From a checkpoint of a small transformer trained on Wikipedia.
Size: 8 layers, width 384, MLP 1536 tanh GELU, vocabulary 32000.
Architecture: LayerNorm before each block, learned positions, biases, tied embeddings.
Training: a variant of Adam for these matrices, 7241 steps.
Each number is 200 + 30 x the weight over its row's rms, rounded and kept within 0 to 999. Layers, rows and columns count from 0. The size before them is the row's rms in percent of the matrix's.

# up: layer 4 MLP up, 1536x384, rms 0.0546, rows 1510-1535, columns 0-47
# down: layer 4 MLP down (transposed), 1536x384, rms 0.0452, rows 1510-1535, columns 0-47
up1510,114,143,252,199,150,217,219,173,261,227,208,186,161,154,145,208,225,176,157,227,228,234,247,206,138,190,177,219,172,172,231,201,206,147,177,213,234,206,249,186,212,182,195,209,206,184,161,155,190
down1510,107,212,233,151,225,204,206,217,217,204,145,214,185,197,174,198,204,166,200,249,223,179,198,231,152,160,195,208,214,228,172,136,229,178,169,207,142,212,192,211,202,147,269,166,140,165,209,177,150
up1511,102,141,180,219,206,182,176,193,253,168,193,178,213,145,179,172,161,269,179,225,229,198,217,203,186,220,255,212,183,195,198,245,190,211,162,220,219,205,226,195,149,153,210,186,197,176,206,189,216
down1511,109,187,232,247,199,202,196,166,183,209,237,281,191,213,233,184,195,207,260,205,229,137,213,218,188,190,170,203,173,240,216,217,207,235,214,210,216,246,225,208,225,213,175,177,225,253,220,166,227
up1512,110,195,253,211,200,155,181,183,198,199,178,144,245,190,197,166,195,275,168,198,205,237,169,243,182,209,212,173,216,177,170,209,190,231,235,212,214,260,189,173,193,221,199,191,212,207,179,222,193
down1512,116,173,186,231,153,220,227,211,187,189,219,187,172,186,220,158,177,193,205,159,218,170,232,197,212,160,209,262,235,250,218,211,225,177,193,201,168,128,198,228,180,153,245,152,251,225,210,249,222
up1513,103,189,175,215,175,144,195,169,209,98,205,165,172,224,225,224,193,192,188,199,196,165,195,220,194,222,182,198,250,202,165,185,232,205,217,198,171,247,193,199,223,223,192,214,228,197,166,219,259
down1513,105,185,241,183,205,204,194,223,275,223,213,209,201,203,216,225,217,207,174,204,176,158,207,137,259,212,191,272,201,197,155,198,162,246,227,209,186,176,162,174,211,136,255,195,190,200,271,166,183
up1514,105,196,262,188,194,164,173,208,210,155,171,204,197,216,182,179,177,169,205,180,177,192,218,206,214,274,231,190,175,195,156,205,154,215,225,169,190,247,217,199,208,171,262,199,220,141,131,213,201
down1514,107,187,217,223,205,230,227,150,226,251,139,185,184,153,223,208,245,218,255,155,152,210,246,220,131,151,203,188,219,192,219,254,174,170,194,212,147,171,235,224,117,162,153,176,147,176,185,237,187
up1515,091,211,160,232,169,223,244,151,194,200,221,212,247,180,209,262,174,219,215,154,178,179,207,186,231,219,228,189,219,168,148,192,173,196,232,195,241,226,194,206,242,204,190,240,213,163,184,215,171
down1515,109,172,220,229,174,159,232,239,200,232,173,187,181,237,164,182,158,179,143,178,252,145,202,202,225,179,200,173,186,211,247,226,208,161,208,188,194,259,213,217,212,185,223,234,144,194,194,207,208
up1516,093,179,188,234,204,243,270,196,194,163,238,255,223,216,221,218,152,230,199,183,152,159,203,210,172,214,188,178,187,166,212,181,220,230,244,216,167,203,214,173,211,207,171,205,218,214,197,216,229
down1516,105,237,181,181,192,179,169,187,242,143,105,197,238,180,193,254,235,194,226,185,242,232,188,197,267,221,179,216,200,160,202,163,160,159,177,185,183,176,214,203,184,203,216,177,187,192,201,165,205
up1517,086,183,231,193,175,206,211,237,193,225,134,173,221,200,231,173,168,223,158,166,191,182,177,166,218,204,213,187,216,181,206,160,214,204,199,202,186,215,150,148,186,216,204,236,219,217,147,219,213
down1517,094,226,168,166,207,194,188,187,204,191,211,197,196,184,202,165,183,164,221,218,184,254,258,215,243,220,186,225,167,216,192,221,152,259,217,210,211,209,195,217,199,222,184,147,210,244,226,182,198
up1518,120,192,203,182,249,138,228,257,199,230,160,193,207,216,130,209,202,231,193,233,103,216,164,179,178,141,169,208,191,163,196,239,217,255,223,193,225,243,201,178,168,240,234,188,197,202,167,174,239
down1518,135,188,245,189,178,215,229,194,197,149,197,191,212,200,176,155,208,182,183,181,204,127,186,215,223,180,241,174,202,180,217,171,182,209,203,201,221,200,196,178,130,167,265,197,207,139,183,202,177
up1519,094,195,223,199,185,226,261,211,230,225,169,160,252,238,211,195,166,201,188,160,170,159,168,214,176,259,214,181,160,177,179,146,207,279,176,209,230,195,203,155,237,167,189,253,193,175,200,168,166
down1519,095,243,190,150,181,190,197,215,205,235,194,226,162,151,165,220,171,208,189,214,193,223,222,201,271,180,166,230,236,177,225,157,163,158,152,180,174,177,247,195,228,191,194,141,163,125,206,198,232
up1520,101,190,174,164,193,171,217,152,204,188,164,178,222,211,185,267,163,238,201,246,218,158,158,166,238,208,203,157,227,165,209,213,194,235,187,202,200,250,204,200,200,228,218,194,215,218,206,201,176
down1520,100,207,196,224,163,183,203,229,194,280,190,154,185,212,227,231,250,161,202,234,175,160,211,195,188,190,209,198,211,228,157,213,194,191,213,213,151,249,192,192,209,189,197,217,239,190,256,168,219
up1521,098,213,184,195,211,194,208,246,193,195,240,200,208,195,180,189,189,241,171,199,226,178,214,182,256,207,221,182,184,189,147,216,151,184,215,189,228,202,219,175,186,173,256,188,176,183,226,220,237
down1521,099,182,190,177,166,233,212,173,285,180,185,223,225,147,208,221,256,180,265,263,200,225,159,158,208,132,173,218,221,173,190,240,212,222,208,213,199,145,238,202,249,176,160,173,236,259,215,222,116
up1522,105,170,226,259,210,180,233,243,188,234,200,191,183,189,172,213,181,187,191,204,214,190,197,188,194,194,168,187,214,174,213,219,203,222,165,218,170,200,209,205,188,202,214,186,227,188,193,154,165
down1522,107,196,140,222,198,229,185,183,154,223,164,187,247,212,220,216,170,165,257,225,188,155,230,190,165,188,190,207,202,200,201,228,230,195,204,200,193,178,156,201,240,179,256,183,240,189,209,249,237
up1523,092,209,180,217,165,165,251,237,251,133,160,179,167,211,145,236,191,202,194,185,234,239,194,233,223,176,194,195,191,104,175,166,214,193,198,214,219,188,213,223,207,187,197,232,213,177,205,188,170
down1523,085,176,192,212,172,200,164,180,197,213,168,231,167,216,275,227,207,203,264,205,182,173,205,181,182,234,180,183,199,239,172,193,137,190,184,183,201,205,218,154,226,205,207,257,236,219,157,153,182
up1524,092,224,215,162,180,171,245,222,244,173,166,192,171,181,175,221,193,217,249,225,231,207,188,236,221,183,190,220,219,121,239,185,200,145,206,244,254,211,177,207,198,206,263,257,176,222,205,190,148
down1524,091,221,208,165,224,162,233,179,154,191,185,179,160,215,255,197,221,166,235,251,157,199,172,201,188,218,197,179,191,181,193,185,144,190,196,207,167,190,176,201,253,206,204,177,204,229,211,216,150
up1525,095,171,131,155,231,158,219,178,247,181,170,261,202,130,126,204,199,201,185,188,202,218,159,215,177,184,202,225,190,177,185,161,175,155,171,206,235,211,155,214,243,204,207,188,220,213,249,202,199
down1525,090,215,214,257,205,249,209,151,159,179,185,165,229,248,216,148,179,201,196,231,180,157,230,208,252,206,247,194,140,257,175,251,227,218,210,172,197,154,205,147,180,211,207,185,158,186,199,199,144
up1526,098,234,212,211,222,212,228,200,215,152,165,179,234,205,192,205,147,222,173,187,218,216,195,177,179,217,233,173,167,163,260,209,183,257,189,224,149,178,236,162,218,158,170,208,172,171,222,227,205
down1526,094,157,197,199,238,141,240,192,226,188,233,239,180,261,191,176,197,212,187,232,235,205,173,199,224,173,203,209,189,170,128,134,214,163,224,212,237,182,183,176,159,190,175,250,247,153,232,150,206
up1527,098,207,225,217,175,228,209,180,198,183,203,194,205,203,198,189,174,220,146,181,154,207,185,258,256,206,199,213,205,181,229,191,158,224,131,203,213,199,223,127,191,245,213,174,201,165,248,194,201
down1527,092,191,162,230,178,158,197,224,166,138,203,189,210,235,207,235,185,157,149,220,234,153,178,164,192,234,183,224,209,238,200,244,162,221,180,167,221,213,216,235,170,239,193,185,223,167,219,161,216
up1528,104,216,240,231,160,202,227,207,202,203,252,212,247,143,185,181,176,172,179,176,170,184,229,190,191,239,251,207,197,182,196,230,204,199,212,209,186,186,230,172,235,162,223,247,153,193,181,212,215
down1528,110,181,229,169,166,198,267,190,162,178,213,182,178,132,212,213,233,199,142,169,257,188,213,219,209,175,176,188,239,210,235,174,177,206,193,190,228,219,158,267,217,170,234,236,153,216,181,210,224
up1529,104,210,177,167,226,211,196,143,232,139,226,221,233,216,162,223,199,188,226,183,170,152,208,178,210,179,222,263,169,196,193,227,238,218,163,208,149,187,208,133,212,237,199,206,195,169,205,148,190
down1529,112,182,194,220,183,189,229,155,214,250,254,183,177,143,198,179,182,183,171,168,196,254,194,190,212,187,153,223,165,173,179,236,182,233,241,214,226,178,215,236,203,249,179,212,190,205,200,259,216
up1530,099,192,224,143,204,257,199,178,196,179,172,190,236,215,183,199,178,195,204,192,222,200,166,206,179,189,128,224,244,216,208,225,192,182,192,175,179,210,241,155,147,210,264,147,210,200,197,195,190
down1530,097,218,181,146,181,197,230,191,278,253,186,217,252,146,231,245,221,234,246,196,184,216,215,221,283,174,174,169,222,185,206,217,157,208,179,181,195,263,202,217,189,212,235,207,175,198,203,161,203
up1531,094,185,211,167,207,150,226,197,210,136,210,202,234,199,157,164,214,176,168,176,190,183,209,203,189,208,211,189,221,160,203,207,187,201,191,208,216,162,164,218,183,254,220,274,204,183,192,190,212
down1531,093,208,240,208,227,175,187,216,187,207,205,221,187,212,142,174,241,176,197,262,239,193,191,211,168,210,225,218,238,194,225,173,176,212,220,177,191,261,187,204,179,185,151,206,163,214,174,192,218
up1532,099,232,192,230,195,199,221,190,214,152,177,171,198,161,164,254,182,248,258,187,202,207,135,221,201,186,194,203,177,168,222,233,249,180,165,208,160,169,229,232,217,227,242,220,196,211,205,221,159
down1532,098,257,189,201,190,205,117,212,160,173,176,166,150,256,201,167,211,223,244,188,193,148,213,227,206,203,214,240,234,198,216,190,182,194,201,198,176,140,247,190,189,203,224,219,157,153,169,140,245
up1533,095,173,212,166,211,188,206,217,213,234,178,171,231,242,202,230,173,247,210,175,225,250,157,178,212,222,182,221,215,235,170,233,116,219,200,219,221,205,198,225,196,231,234,199,212,120,174,212,178
down1533,090,204,152,208,200,214,210,181,250,186,212,184,197,256,234,230,221,146,224,231,191,155,206,173,208,187,201,237,200,212,256,127,237,195,217,205,232,195,168,202,160,200,233,139,159,169,171,156,253
up1534,109,249,195,165,148,195,197,201,180,228,230,218,257,187,187,224,196,241,167,201,198,211,201,201,207,219,226,206,268,154,171,179,142,211,237,190,253,204,271,186,185,203,238,189,212,153,174,230,201
down1534,111,222,238,209,147,182,188,212,172,243,224,144,210,187,193,267,142,205,150,214,183,199,177,205,241,215,235,203,223,221,218,210,171,178,202,170,249,215,243,193,209,215,186,192,164,254,204,173,216
up1535,087,170,216,179,200,229,199,214,239,249,153,148,166,213,196,210,217,204,206,204,227,190,171,197,148,197,181,181,163,187,215,194,252,235,188,208,164,207,189,202,187,194,198,164,184,208,242,168,274
down1535,084,177,220,157,219,227,173,160,144,214,240,158,221,225,220,229,178,207,217,176,196,189,122,211,165,189,186,191,238,191,217,176,194,229,162,171,147,178,186,243,192,194,215,253,219,188,222,172,222